Weights of a small transformer language model.
Size: 8 layers, width 192, 4 heads of 32, 9.88M parameters.
Architecture: rotary positions, local attention windows, paired heads, skips across layers, capped logits.
Training: a variant of Adam for these matrices, 108M tokens, 8848 steps.
Each number is 200 + 40 x the weight over its row's rms, rounded and kept within 0 to 999. Layers, rows and columns count from 0. The size before them is the row's rms in percent of the matrix's.

# layer 2 attention query, 128x192, rms 0.0653, rows 52-95, columns 96-127
109,212,187,178,235,172,168,192,148,160,296,208,237,263,224,170,261,146,278,197,235,216,109,193,199,232,231,203,234,204,195,140,232
093,178,148,220,227,185,171,208,149,188,167,173,221,151,172,111,275,120,186,201,174,222,232,179,159,123,256,175,201,220,241,260,180
097,148,139,141,253,221,187,160,140,249,139,184,198,244,197,213,159,217,203,227,144,236,247,241,213,197,169,196,127,200,205,225,231
086,217,211,208,189,201,210,228,225,281,163,298,116,192,152,277,113,140,180,128,152,187,203,165,169,163,191,159,164,243,238,209,145
092,225,200,191,92,154,175,188,214,150,166,219,222,226,251,255,210,231,167,231,179,192,194,173,169,176,222,219,276,228,203,228,194
092,217,148,183,161,158,220,179,224,251,192,185,233,209,139,180,156,236,246,137,230,316,193,202,183,260,258,169,259,198,197,214,237
100,231,257,210,191,168,278,208,233,153,191,155,204,240,192,235,180,230,210,217,238,181,196,168,236,185,162,175,269,142,247,172,230
122,148,178,154,240,190,175,208,175,163,297,230,170,268,221,155,203,173,301,149,224,187,222,129,205,249,221,220,227,189,176,215,235
089,188,195,165,150,213,234,166,249,247,183,184,196,211,189,150,223,208,236,205,186,202,165,238,138,196,232,192,209,187,175,214,232
102,223,243,269,208,211,241,222,184,176,186,243,169,169,179,145,252,148,122,204,163,232,200,205,235,169,141,220,127,197,231,193,159
103,244,190,256,254,173,227,258,218,150,239,209,214,165,171,146,164,212,197,243,205,178,241,96,231,214,238,172,172,312,186,222,173
100,188,186,206,270,124,206,212,147,159,214,193,206,259,273,187,134,168,236,202,182,161,261,122,233,229,233,201,222,293,217,160,131
112,206,188,215,179,226,108,150,222,196,249,183,232,158,187,236,274,159,193,187,179,211,194,132,226,147,115,204,233,192,210,249,190
136,221,200,158,223,179,242,171,185,219,249,259,223,217,210,193,225,209,241,222,196,165,253,237,151,192,278,148,232,195,221,176,234
078,215,205,237,179,205,189,214,211,253,183,181,156,182,218,242,153,248,225,258,185,111,130,279,87,225,228,210,203,152,210,245,136
069,247,179,217,218,187,171,163,181,156,176,236,263,183,198,186,191,257,194,223,223,148,221,250,174,240,186,110,190,170,265,113,167
086,254,227,255,158,196,157,223,236,156,213,242,227,201,174,188,221,274,196,179,179,237,253,170,203,249,170,183,109,212,274,212,207
092,170,245,284,192,179,180,239,188,136,226,232,185,175,194,205,219,214,229,114,241,218,249,148,187,213,140,163,178,137,225,224,201
084,215,229,207,203,213,159,187,208,262,187,151,171,166,193,218,190,246,114,257,251,204,162,208,155,238,177,181,171,201,224,147,204
089,168,185,221,202,235,158,206,192,112,230,209,189,137,229,131,265,220,231,200,163,255,244,157,216,165,205,187,134,210,187,297,181
108,217,195,211,294,192,103,215,223,253,159,194,136,134,243,174,181,126,155,293,124,228,162,156,190,176,242,204,200,266,159,142,169
092,177,240,228,289,186,186,236,191,181,228,200,304,274,186,186,228,147,226,143,184,224,128,271,256,204,210,206,243,126,153,129,157
105,182,257,211,193,179,191,203,190,180,215,229,266,275,183,171,234,205,227,204,241,203,236,135,177,121,203,181,252,208,215,243,152
093,173,190,198,164,162,209,231,267,175,249,156,219,217,223,145,208,203,237,215,232,259,242,135,257,182,153,208,219,196,204,196,118
105,212,183,181,186,152,171,240,225,218,228,210,204,154,149,225,169,201,228,174,112,239,201,211,215,233,160,167,160,219,253,135,222
101,191,149,183,227,212,134,187,249,187,197,190,217,201,174,122,211,212,222,170,216,206,245,209,168,202,187,175,181,228,136,202,233
109,199,155,244,200,265,169,206,203,237,122,135,170,206,232,132,136,259,178,241,184,224,197,267,204,164,214,214,108,216,144,191,184
122,256,211,181,150,149,247,202,207,163,197,193,253,225,148,271,247,203,153,207,214,166,200,165,172,192,182,167,283,189,243,217,204
090,158,178,198,230,238,199,182,214,153,250,170,153,232,252,144,243,95,216,218,255,258,145,150,186,144,244,193,231,232,185,148,199
101,276,229,170,204,181,239,190,247,196,168,217,211,235,243,228,263,200,167,261,163,153,224,137,169,254,209,175,291,252,228,218,288
099,141,133,196,192,272,177,236,208,250,181,173,183,180,197,136,238,236,196,213,183,246,238,206,194,195,126,212,181,249,211,215,214
116,185,148,207,203,207,240,205,178,194,249,244,187,255,244,134,183,201,208,227,204,199,240,195,224,185,219,185,100,114,206,177,242
101,206,144,189,273,171,210,163,127,195,149,200,174,225,216,214,218,157,180,238,149,157,153,221,237,202,266,249,297,196,160,212,221
099,168,152,187,212,143,153,183,213,178,199,239,231,218,156,198,248,245,243,152,177,204,199,179,218,233,190,199,249,255,283,173,196
105,186,185,229,168,285,251,186,225,165,207,227,169,174,185,178,162,208,217,201,233,189,165,257,168,187,235,237,139,156,252,171,219
088,206,252,222,243,230,202,185,197,160,234,260,180,129,138,257,185,182,166,191,182,237,158,151,185,179,118,127,182,185,216,185,207
088,179,191,157,148,176,269,204,200,257,202,203,226,182,154,273,206,235,190,201,150,185,182,269,183,209,201,187,195,143,213,137,192
096,201,200,148,238,201,83,234,176,229,156,245,200,168,216,191,126,196,226,246,137,268,219,180,224,156,274,202,178,206,127,229,155
100,190,206,179,206,98,132,181,193,183,258,223,189,153,163,189,236,164,223,109,218,192,177,133,240,194,224,146,175,169,222,159,117
096,176,231,244,298,191,208,197,197,239,250,227,239,195,173,109,190,273,196,189,270,307,236,226,240,204,169,204,150,205,151,186,144
098,246,179,184,130,185,187,198,167,303,155,221,250,249,216,217,208,156,220,259,151,214,221,197,207,178,270,154,292,227,197,216,212
094,240,218,136,193,213,266,178,184,294,131,108,247,219,218,232,151,176,193,250,140,153,194,268,183,205,240,249,281,197,146,235,247
108,242,218,190,178,169,187,208,147,202,182,234,279,247,188,277,163,200,240,213,123,130,194,226,226,205,226,196,282,204,224,260,214
096,215,200,184,155,254,233,206,177,174,265,183,206,135,176,210,246,214,190,108,272,227,207,228,139,248,156,282,190,201,247,205,251
# layer 2 attention key, 128x192, rms 0.0636, rows 52-95, columns 96-127
104,135,124,187,186,154,178,162,261,233,235,163,176,192,206,249,223,262,235,199,156,178,174,228,215,246,243,164,193,145,116,191,214
093,162,151,231,211,173,145,219,224,121,233,187,315,162,247,263,208,316,194,176,222,219,145,154,228,232,220,191,172,207,143,202,169
091,203,244,241,166,219,245,223,198,190,186,215,266,171,213,228,234,210,161,189,260,198,260,156,184,222,114,257,200,202,235,183,207
086,203,239,145,158,201,250,207,270,194,172,197,238,248,255,147,214,200,192,211,239,227,145,204,195,149,153,199,227,218,202,153,161
096,164,223,151,197,206,222,203,196,279,261,189,200,183,159,223,162,218,173,165,203,244,209,223,223,263,253,283,274,229,210,243,279
096,138,227,163,208,237,197,158,170,236,176,188,254,142,162,238,197,251,178,226,232,201,161,239,212,158,198,196,234,146,151,198,214
091,243,220,258,200,272,118,144,107,272,215,270,142,225,149,175,160,161,226,224,231,185,192,255,157,259,196,220,169,195,244,187,160
116,191,237,162,161,262,155,210,130,203,218,203,154,198,137,179,280,215,217,138,188,172,165,189,200,223,120,191,223,148,240,223,142
092,135,165,214,208,188,232,158,208,235,129,168,172,149,215,243,167,166,220,211,268,203,163,227,189,202,226,161,153,211,118,212,197
104,243,179,195,245,167,222,236,237,132,255,131,232,139,267,250,180,265,183,169,175,196,262,165,193,181,251,192,189,176,159,203,243
121,252,203,204,215,177,196,247,225,170,199,255,209,230,187,193,262,244,162,188,144,155,182,137,192,246,190,206,214,153,210,193,141
095,202,280,159,130,183,224,242,204,220,193,241,138,207,192,188,279,176,202,194,189,159,143,140,186,273,231,175,180,175,207,233,146
079,285,207,133,251,203,171,237,249,243,221,249,151,239,220,199,191,151,180,243,154,205,179,204,179,259,239,157,227,224,124,247,306
105,205,222,253,169,226,150,125,194,160,206,250,296,160,189,224,195,297,219,206,215,185,219,210,255,174,144,226,180,188,307,228,207
079,186,170,218,219,321,128,248,250,231,271,209,174,195,206,199,306,165,130,161,174,258,205,188,197,148,195,192,161,223,178,134,226
074,145,209,216,261,261,206,328,215,126,284,207,227,247,186,164,261,184,116,143,255,222,123,161,256,153,163,231,202,202,141,188,205
088,207,224,134,157,135,222,267,166,145,207,139,173,283,195,220,151,232,232,161,208,136,146,215,165,217,251,211,271,114,240,244,232
083,232,238,182,173,93,240,166,201,249,147,236,191,191,265,259,155,224,225,211,254,156,226,185,177,212,276,185,250,166,218,210,245
088,167,206,242,169,248,154,248,213,171,198,215,127,250,263,165,273,201,182,281,216,180,190,175,153,157,145,123,153,208,160,151,169
098,230,224,177,221,176,199,170,191,234,156,172,206,192,212,252,166,257,165,154,191,213,245,195,233,176,179,274,259,210,302,204,210
096,191,176,170,173,163,138,153,153,252,234,203,228,110,188,168,194,173,191,201,164,156,141,204,205,188,252,204,174,258,143,197,220
108,211,147,149,246,210,199,237,139,159,276,146,199,297,156,197,178,149,247,217,255,143,221,213,258,218,231,299,249,128,99,230,231
102,249,149,160,216,234,274,176,202,216,221,228,207,298,212,156,226,205,136,150,220,180,262,196,226,201,273,197,193,175,167,238,161
104,195,169,165,162,242,240,263,242,258,216,264,258,220,208,234,237,200,153,180,145,82,185,178,224,244,207,267,272,228,210,231,197
090,192,236,237,207,239,180,258,239,210,189,203,288,203,163,239,195,188,200,161,151,171,185,224,237,269,189,155,253,246,179,184,247
092,126,194,143,165,229,139,169,210,178,162,150,160,225,213,188,190,176,226,219,257,195,195,228,217,162,135,209,216,152,168,200,171
133,177,169,164,221,187,106,173,210,233,181,154,131,204,249,163,125,188,224,284,265,204,165,188,195,237,249,174,152,174,186,159,240
117,233,200,271,223,225,236,258,186,168,212,287,237,276,229,178,248,173,196,156,163,245,246,191,232,238,204,200,215,227,198,247,151
086,178,261,189,245,158,171,194,132,252,276,166,215,115,183,255,196,185,232,123,198,146,191,209,160,151,156,279,218,228,184,271,183
126,190,222,202,190,250,262,217,207,171,255,263,205,239,191,211,315,182,226,154,106,173,156,151,264,135,141,240,213,199,230,211,140
107,192,192,194,199,282,136,216,243,189,148,201,254,210,141,211,238,239,101,191,180,212,228,256,246,159,103,269,162,243,202,158,222
103,237,203,188,175,239,222,188,206,153,129,162,201,152,219,170,138,277,220,263,238,174,202,194,178,280,261,205,195,228,205,235,216
094,202,192,263,262,193,207,180,172,215,306,222,207,283,175,193,166,216,281,131,205,251,188,236,188,188,174,278,186,172,172,131,207
114,259,163,198,186,203,261,257,188,220,207,208,207,198,210,248,239,179,211,153,143,150,208,237,221,151,228,202,252,213,183,186,182
120,155,263,201,212,217,186,177,137,226,253,148,181,133,250,163,183,181,186,304,247,186,175,187,125,184,221,166,175,198,206,243,225
089,149,214,245,234,199,168,158,187,70,147,222,255,229,135,216,243,163,134,225,200,228,225,168,279,210,236,161,200,208,218,221,171
089,226,257,232,300,254,209,217,191,125,207,240,301,237,200,223,227,206,173,205,175,271,192,179,245,225,271,153,189,255,179,220,231
087,209,109,192,260,95,165,171,208,225,162,177,200,154,154,206,181,235,197,210,188,205,195,212,143,259,178,238,208,206,221,109,183
099,199,210,193,193,143,194,188,167,151,219,224,225,200,198,214,176,162,211,145,166,182,204,195,204,250,265,143,220,181,169,178,148
091,215,155,202,251,222,148,187,224,201,200,181,185,215,182,229,185,193,139,251,266,189,194,201,158,178,150,180,185,207,169,206,232
092,167,150,181,237,214,227,250,243,236,232,129,205,184,214,207,251,248,199,150,178,236,124,217,185,257,244,237,164,253,128,192,223
105,178,192,203,264,109,154,199,161,232,223,229,181,192,236,135,203,199,275,202,205,180,188,305,178,173,248,152,164,184,257,154,266
106,224,188,227,219,196,294,273,236,180,178,208,182,281,172,188,255,161,240,125,153,255,185,158,201,231,223,267,205,186,177,126,246
096,203,286,204,213,219,239,206,180,209,275,243,204,190,162,229,250,230,222,270,185,178,213,232,194,146,148,216,192,148,237,208,230
# layer 2 attention value, 128x192, rms 0.0688, rows 32-94, columns 96-127
095,181,198,175,190,310,159,209,168,221,204,183,171,156,216,183,137,246,168,211,147,247,230,211,293,192,196,210,184,222,123,191,160
094,257,213,266,167,162,138,267,306,193,218,208,214,147,235,210,239,178,214,232,292,177,207,148,204,259,228,230,173,178,283,305,243
082,217,167,241,183,227,215,189,267,188,235,154,120,239,213,202,192,213,207,194,215,106,180,243,218,295,200,168,194,201,190,130,228
099,267,126,124,221,199,91,226,246,137,195,199,188,182,223,203,246,168,201,186,206,140,179,220,313,263,174,159,179,176,185,204,215
097,193,218,164,199,134,269,264,180,165,199,206,189,168,185,189,205,234,146,173,181,286,193,147,240,163,200,198,225,189,220,170,146
093,228,149,250,233,126,213,185,163,225,234,265,174,229,223,250,201,189,210,186,153,243,166,136,246,172,199,174,194,213,144,67,97
083,221,141,130,202,205,165,233,199,255,144,167,212,122,138,193,169,185,227,227,264,175,246,271,262,213,151,253,167,213,224,214,234
097,191,266,169,204,249,231,185,186,217,216,134,163,264,180,207,229,72,235,204,249,128,208,213,69,213,239,192,213,186,172,176,186
100,138,142,175,175,206,117,203,247,204,179,204,200,204,190,254,190,198,136,205,160,238,262,205,196,120,193,223,202,149,147,236,195
082,153,176,257,148,264,234,170,259,186,147,181,205,227,163,229,154,218,224,226,186,165,328,201,142,299,209,167,232,178,249,166,219
089,219,197,145,229,230,117,154,180,143,207,216,174,266,215,209,287,182,184,179,121,124,124,191,204,189,201,165,213,182,183,228,186
105,221,163,193,192,196,268,269,182,214,177,167,169,201,197,190,149,254,196,214,270,219,311,167,218,228,176,194,172,240,255,222,266
104,200,209,202,181,154,192,191,310,143,211,235,176,237,203,236,264,200,243,173,188,96,232,199,156,196,235,181,221,194,247,177,164
097,201,178,188,206,220,224,198,279,191,245,229,211,264,183,208,288,103,267,194,182,148,162,153,203,188,227,149,203,195,155,179,189
099,213,278,218,184,204,260,241,219,162,243,205,151,235,182,163,263,164,162,168,168,187,209,168,158,198,189,236,239,192,172,137,194
093,190,196,191,214,183,198,176,302,199,204,103,180,135,167,194,188,115,164,219,327,194,172,216,126,180,180,210,178,181,203,261,196
078,168,256,171,177,256,133,234,219,161,232,143,187,226,218,187,236,148,155,220,227,188,179,224,240,215,157,264,176,213,221,278,275
100,175,205,242,183,187,261,202,208,180,225,181,189,291,198,197,186,210,192,208,270,137,239,138,96,174,268,163,219,213,251,170,240
096,197,246,160,246,208,126,221,344,190,211,151,137,181,179,158,238,152,144,194,253,186,258,199,230,157,201,249,175,193,114,222,223
087,290,204,256,133,177,271,258,176,164,187,180,204,207,212,207,184,200,228,187,171,195,218,231,245,195,201,243,263,171,194,263,254
099,197,229,227,175,228,176,129,197,195,258,277,184,190,241,236,182,202,200,192,181,151,141,221,129,230,197,181,243,206,168,130,166
099,172,175,195,161,182,176,105,277,269,172,258,169,119,200,224,197,222,221,219,281,238,209,263,166,151,172,156,163,240,143,166,191
109,206,214,115,201,187,201,130,225,223,175,124,158,205,164,167,122,155,188,180,281,162,175,282,182,170,195,247,192,183,179,276,249
102,251,247,280,199,241,169,310,256,178,183,200,193,182,185,182,203,199,253,229,171,229,239,153,306,211,184,163,183,227,229,196,182
091,208,232,218,137,192,274,160,172,209,194,191,249,283,204,191,267,233,294,173,192,159,193,226,174,167,224,182,230,193,255,276,265
097,172,165,142,215,247,111,250,391,187,195,219,226,165,183,244,207,236,233,155,204,153,207,212,214,162,185,196,202,216,222,208,183
091,217,303,192,169,202,308,148,127,286,124,176,159,134,223,170,168,204,156,220,217,275,186,184,89,160,173,246,183,199,247,180,173
098,132,189,204,219,184,103,129,267,229,195,150,164,168,165,217,175,232,157,193,262,186,210,252,140,134,213,158,177,166,178,234,243
093,214,237,263,146,255,214,139,153,256,167,199,203,141,206,223,219,234,214,156,188,164,220,193,161,272,185,149,177,192,273,269,235
098,191,198,169,148,226,201,215,115,259,172,157,283,202,180,215,162,268,244,212,111,329,253,234,237,166,162,223,201,188,235,250,191
101,167,231,291,168,213,214,196,172,213,205,238,115,175,234,203,144,213,254,218,273,232,235,173,113,245,232,159,185,227,240,200,267
089,248,208,142,210,237,212,220,219,134,210,215,178,198,183,201,237,196,193,190,144,224,159,148,214,181,167,267,217,192,118,159,181
110,214,173,206,224,245,182,230,234,200,210,233,197,191,218,179,234,215,215,240,239,232,167,173,205,232,206,94,143,208,189,132,211
085,293,108,165,265,148,271,240,165,196,177,187,210,203,191,158,130,146,168,205,231,177,148,242,201,168,256,194,157,164,146,130,233
073,214,184,193,169,193,279,206,130,186,216,219,280,144,205,186,219,271,221,177,174,199,207,283,241,231,177,188,213,218,190,206,197
114,204,175,214,230,124,175,169,173,218,212,164,220,236,199,219,148,215,226,192,215,139,235,258,183,160,237,327,271,178,235,242,208
092,226,230,185,200,219,159,181,148,222,221,247,209,284,164,251,196,284,279,204,218,195,174,230,231,211,244,157,234,212,243,222,214
092,170,184,231,231,233,191,247,214,177,168,153,179,194,174,185,167,233,226,175,232,215,263,189,153,194,182,190,160,200,158,108,197
073,132,162,170,224,233,240,163,186,210,168,179,161,127,192,162,177,180,238,238,265,175,136,209,160,180,219,129,148,214,162,193,194
113,228,191,230,118,148,244,135,105,157,175,221,278,140,192,207,126,220,184,192,183,238,202,229,183,172,180,196,260,173,230,314,192
090,282,236,233,183,177,226,219,206,203,174,224,194,233,198,212,244,191,182,187,220,191,221,162,281,222,171,204,172,185,317,225,182
117,172,209,234,198,240,218,242,208,260,190,248,130,202,247,158,259,199,197,248,213,268,174,172,162,198,193,62,126,217,194,141,237
091,196,230,224,202,256,181,209,224,211,211,197,232,222,206,249,185,282,181,212,225,207,243,195,188,188,276,166,218,238,206,208,170
105,199,140,205,239,242,201,252,266,207,214,229,166,173,224,168,242,161,189,206,203,247,178,162,241,255,181,112,132,210,174,137,187
100,282,197,191,242,180,248,182,151,177,175,162,222,172,201,201,88,228,138,238,189,172,233,164,128,229,231,250,221,209,155,254,219
084,199,227,206,167,160,89,215,233,189,237,195,170,182,198,214,259,203,179,185,190,215,147,252,202,181,197,221,193,180,131,182,139
096,149,188,169,212,192,200,114,86,241,197,183,143,240,180,200,151,215,227,185,267,158,179,272,128,218,218,190,263,184,177,169,231
081,156,195,148,180,246,109,161,253,254,231,152,210,257,205,231,184,162,221,192,192,207,277,189,113,176,183,173,225,141,198,186,168
106,235,230,172,257,167,262,168,80,191,203,174,275,201,172,225,95,257,204,213,204,189,199,236,170,194,247,257,264,197,179,273,198
086,154,253,173,197,170,136,165,201,218,247,242,189,266,184,258,219,262,272,197,222,205,180,159,220,139,209,177,231,166,200,190,190
094,148,313,165,164,255,220,207,317,245,191,207,139,214,162,204,264,217,173,192,190,231,289,171,255,150,197,138,138,191,235,79,174
087,121,244,212,215,246,186,148,161,216,192,202,166,209,197,196,206,292,207,236,190,302,276,154,174,234,206,86,176,178,212,243,275
096,207,210,180,208,218,273,203,163,237,181,200,129,179,230,160,250,98,209,218,182,215,228,198,232,193,145,178,136,184,181,87,201
100,266,195,233,180,168,221,119,143,191,217,215,221,206,190,216,124,169,208,172,150,207,304,259,187,173,235,253,240,173,235,270,222
083,185,171,222,177,210,137,140,141,219,184,278,225,124,232,197,149,213,216,222,200,221,140,296,195,214,175,187,209,179,247,265,235
115,191,184,125,210,265,158,238,211,214,186,181,108,210,210,180,274,176,169,189,163,232,133,222,227,209,131,214,117,198,148,162,174
081,256,195,147,234,192,194,160,158,213,202,201,239,210,196,193,161,220,208,221,277,171,213,210,179,242,206,123,197,222,262,206,189
093,171,226,233,173,238,285,165,149,153,194,180,134,222,200,220,187,250,203,222,281,182,265,120,111,221,277,202,196,210,185,210,283
087,234,186,193,214,227,243,150,260,235,217,197,227,192,214,233,192,301,209,215,227,271,280,215,186,247,220,203,233,209,213,269,222
079,210,224,214,154,201,229,131,101,210,171,201,197,159,276,148,120,233,182,187,146,271,180,205,152,222,255,191,204,191,132,213,217
087,131,210,169,190,162,203,123,146,199,221,158,242,213,127,226,134,315,252,210,253,144,235,218,227,179,223,273,249,193,236,205,214
091,184,208,171,258,214,123,235,210,214,221,200,210,197,205,239,306,167,197,197,187,206,133,225,300,183,169,299,118,175,203,200,154
090,205,217,189,260,151,239,160,132,207,178,171,239,184,154,205,195,200,212,220,181,138,153,201,205,206,259,255,212,186,206,144,226
# layer 2 attention output (transposed), 128x192, rms 0.0602, rows 32-94, columns 96-127
093,201,231,215,232,192,154,229,138,165,215,161,247,192,160,219,265,142,135,233,204,238,253,241,228,219,254,249,193,248,185,221,173
095,185,219,290,188,127,196,205,210,157,227,241,225,182,241,156,201,241,233,264,257,220,164,231,188,143,132,233,209,220,224,157,239
098,188,194,181,213,220,199,253,188,166,180,191,184,257,259,221,201,116,161,209,242,243,198,239,139,262,227,305,182,258,189,200,160
099,252,196,145,158,227,201,228,169,230,206,219,206,212,206,159,154,216,132,161,169,147,143,180,190,166,180,194,253,153,252,276,176
111,168,209,201,162,207,273,105,160,211,222,208,180,179,175,117,230,241,181,214,191,268,316,181,227,208,131,169,236,188,217,238,173
085,161,209,169,181,218,220,190,252,152,266,151,162,215,291,256,232,202,253,188,208,118,237,189,268,235,171,176,236,195,170,183,275
106,278,185,213,190,218,175,188,166,215,187,217,242,200,170,193,259,157,171,175,249,144,63,201,207,265,281,227,212,198,162,221,165
105,186,230,171,149,157,143,243,225,205,120,215,199,213,121,144,181,170,196,263,224,202,209,187,200,190,226,178,148,151,188,171,252
092,179,183,202,178,150,182,203,129,193,249,144,172,245,183,179,134,225,110,199,257,142,281,240,176,213,222,150,190,244,150,177,216
105,114,175,172,187,297,222,143,239,263,168,206,183,220,116,214,160,180,249,281,217,168,233,215,200,211,227,288,169,123,165,113,191
095,244,217,166,169,181,194,240,155,210,185,195,106,268,184,193,135,187,139,201,155,143,272,256,226,117,213,159,206,181,215,244,210
096,170,199,160,167,249,164,237,139,255,208,294,181,189,229,240,227,235,197,128,242,179,98,220,154,176,88,172,227,175,204,195,183
097,153,166,169,321,192,230,166,188,103,205,197,155,262,253,209,168,222,212,176,227,197,190,181,184,180,229,180,180,255,237,208,185
094,261,148,213,201,261,239,147,205,200,192,203,200,209,329,206,208,178,202,183,205,177,214,124,239,167,227,223,225,265,189,149,224
096,200,183,149,151,206,208,218,216,269,164,178,104,226,254,234,127,143,142,221,184,215,256,205,181,174,177,213,225,270,203,215,223
091,192,196,182,226,173,206,162,194,212,197,184,214,197,298,180,198,151,174,174,200,198,0,200,165,198,266,200,225,274,268,133,190
094,229,192,230,213,218,230,215,131,206,214,161,215,279,235,231,150,186,190,214,150,119,226,117,150,272,223,207,213,196,261,216,187
097,171,171,232,152,154,232,215,242,159,131,193,211,145,190,229,212,258,195,177,217,156,185,159,214,237,185,126,174,224,220,174,224
092,148,136,143,228,237,197,231,192,196,198,211,221,168,218,198,197,145,175,200,235,206,179,192,137,128,178,166,211,254,294,176,226
088,222,254,249,110,153,198,219,135,244,243,215,147,194,166,179,177,216,161,213,212,246,255,222,201,182,180,209,171,152,163,236,164
090,171,129,225,249,168,159,278,214,204,236,180,221,288,251,270,146,209,244,207,220,160,113,230,201,205,271,166,218,221,194,235,201
084,227,177,178,278,262,255,228,177,226,236,232,283,179,268,150,213,210,276,209,188,180,115,217,277,233,276,249,185,266,156,202,187
098,226,219,146,246,250,209,142,180,282,147,181,152,214,205,162,274,177,192,194,159,157,59,179,212,158,198,232,145,121,191,186,161
103,167,175,187,182,222,128,176,196,224,190,126,210,128,90,201,193,214,178,214,269,216,321,184,199,177,192,158,189,214,188,222,253
087,215,204,276,188,179,197,250,164,188,239,175,162,181,213,199,198,272,248,149,197,206,253,172,165,208,166,133,149,218,233,250,195
106,284,177,149,236,214,212,199,263,187,186,204,242,122,227,167,176,216,230,204,263,157,200,173,151,225,231,199,186,229,207,162,169
098,203,158,187,222,202,212,227,187,226,201,203,186,160,166,208,182,265,225,203,300,249,146,150,229,171,218,222,176,123,224,253,158
092,205,175,240,195,237,163,193,169,181,211,170,249,202,181,186,215,171,198,229,132,171,89,204,231,190,215,220,163,164,222,218,182
094,218,252,241,173,263,242,179,197,187,184,231,224,175,180,241,173,213,209,175,240,149,168,212,189,205,188,212,139,182,168,196,223
095,183,188,249,191,134,153,167,207,213,198,191,252,160,144,241,230,252,215,210,195,275,362,233,179,214,178,127,193,137,227,186,147
094,155,265,164,124,236,252,200,158,133,135,217,133,207,208,148,256,176,247,256,237,169,154,155,234,218,262,248,134,286,188,115,260
089,217,207,152,227,155,177,226,268,244,199,150,213,164,102,205,182,190,168,196,250,175,269,158,182,185,162,197,235,193,299,199,203
104,228,220,186,222,247,214,211,171,167,185,205,217,188,242,197,197,233,261,199,212,219,23,184,224,236,251,230,152,189,157,191,156
100,150,192,181,191,210,222,173,224,191,130,233,162,266,252,220,183,162,186,179,169,171,157,203,205,165,228,200,247,211,130,177,138
094,205,217,205,168,120,210,207,92,176,247,271,258,218,213,230,169,253,203,181,241,226,286,232,196,214,182,185,217,255,181,196,152
101,172,220,207,178,208,233,165,219,230,238,130,159,205,175,182,233,218,168,168,198,178,373,195,106,193,206,197,227,204,177,208,178
103,305,220,158,263,267,216,241,202,164,263,262,135,238,294,255,186,260,266,157,166,183,191,163,210,203,234,197,189,223,269,228,253
099,114,199,198,191,209,162,218,185,131,202,146,222,191,223,217,230,209,150,223,205,181,41,174,180,220,203,210,218,291,245,184,262
081,80,258,154,240,227,178,195,221,176,197,277,220,183,229,186,198,180,246,176,202,228,120,198,240,221,192,129,125,205,203,203,202
104,142,191,192,184,154,204,193,175,215,195,145,194,172,180,192,227,247,184,188,234,241,359,181,184,187,195,177,214,239,178,196,190
090,187,144,243,196,225,196,144,168,146,234,198,216,241,215,148,184,119,165,235,240,233,228,256,171,157,169,150,176,232,142,206,159
102,265,196,186,173,256,177,228,184,188,203,250,219,169,217,195,221,218,186,215,199,204,23,197,230,198,196,203,134,156,191,261,223
101,243,118,227,182,210,178,174,228,153,263,221,187,209,228,271,183,227,154,277,239,195,266,211,189,246,232,251,231,201,239,187,203
104,226,183,226,257,216,188,207,207,166,218,267,231,158,202,240,217,207,232,206,188,230,48,204,251,192,203,193,186,154,170,196,158
091,176,224,200,207,168,233,199,231,209,247,128,211,182,226,148,248,230,217,203,207,218,332,206,175,139,168,218,251,202,233,201,214
092,205,142,256,219,195,145,167,173,193,215,120,197,143,173,181,173,193,234,225,187,98,241,248,137,199,251,152,230,161,157,204,172
104,191,156,224,144,223,208,194,172,225,197,216,134,262,181,145,243,203,180,216,201,223,208,184,132,190,190,152,154,193,200,159,284
099,220,221,184,187,239,181,245,194,247,258,235,160,228,190,161,171,222,226,245,241,192,126,240,158,198,215,198,183,168,227,170,178
097,201,192,194,230,124,179,180,222,189,201,156,145,230,200,161,162,201,224,166,213,205,381,225,156,229,192,235,226,219,206,158,203
099,270,217,193,189,197,205,199,226,217,165,177,175,165,196,197,195,208,280,164,190,155,364,178,211,192,160,243,209,193,170,272,186
091,172,201,202,188,222,191,167,254,217,125,209,189,170,170,244,164,162,252,268,223,123,125,211,168,169,212,185,182,254,210,136,212
094,205,222,141,223,168,140,196,206,144,222,227,188,174,207,204,155,232,203,220,196,207,225,216,206,230,186,169,178,209,184,162,260
114,211,219,217,170,181,218,152,182,189,209,263,195,182,180,187,219,178,208,205,199,225,133,213,281,207,199,228,158,161,188,167,177
102,181,183,190,201,186,223,179,196,232,285,177,112,152,237,185,194,190,204,202,212,185,309,195,176,181,221,153,224,231,171,219,240
102,172,179,218,196,243,136,231,242,145,228,196,241,143,218,201,143,233,158,181,235,209,290,188,199,198,195,175,257,136,217,247,165
103,241,191,203,203,251,131,237,192,215,198,201,192,186,191,202,176,186,155,230,163,182,72,271,177,189,179,141,183,155,179,246,173
102,222,188,190,238,171,223,168,173,178,158,251,225,245,246,160,252,197,177,170,231,202,241,203,211,235,239,217,157,261,218,183,191
102,144,196,230,148,208,208,194,273,194,246,186,262,212,174,214,180,251,214,172,196,192,279,208,182,243,216,243,213,262,254,193,294
102,140,199,230,205,112,252,188,242,180,293,230,264,181,235,228,230,143,198,88,189,232,288,222,244,228,138,184,176,228,150,225,226
097,200,251,205,133,142,207,246,140,211,206,202,185,203,201,127,179,195,203,186,230,159,254,119,221,214,183,238,179,152,149,211,183
101,226,225,235,195,158,147,154,233,188,242,138,201,218,215,226,214,254,236,258,217,236,312,169,209,192,152,254,190,237,220,187,218
106,223,309,210,207,239,198,188,244,132,256,218,222,176,190,227,165,223,205,262,190,229,212,154,193,198,185,226,224,152,201,210,166
093,182,248,131,249,139,220,177,172,203,154,189,154,271,131,189,176,151,213,243,220,216,240,182,154,140,221,247,182,255,186,189,232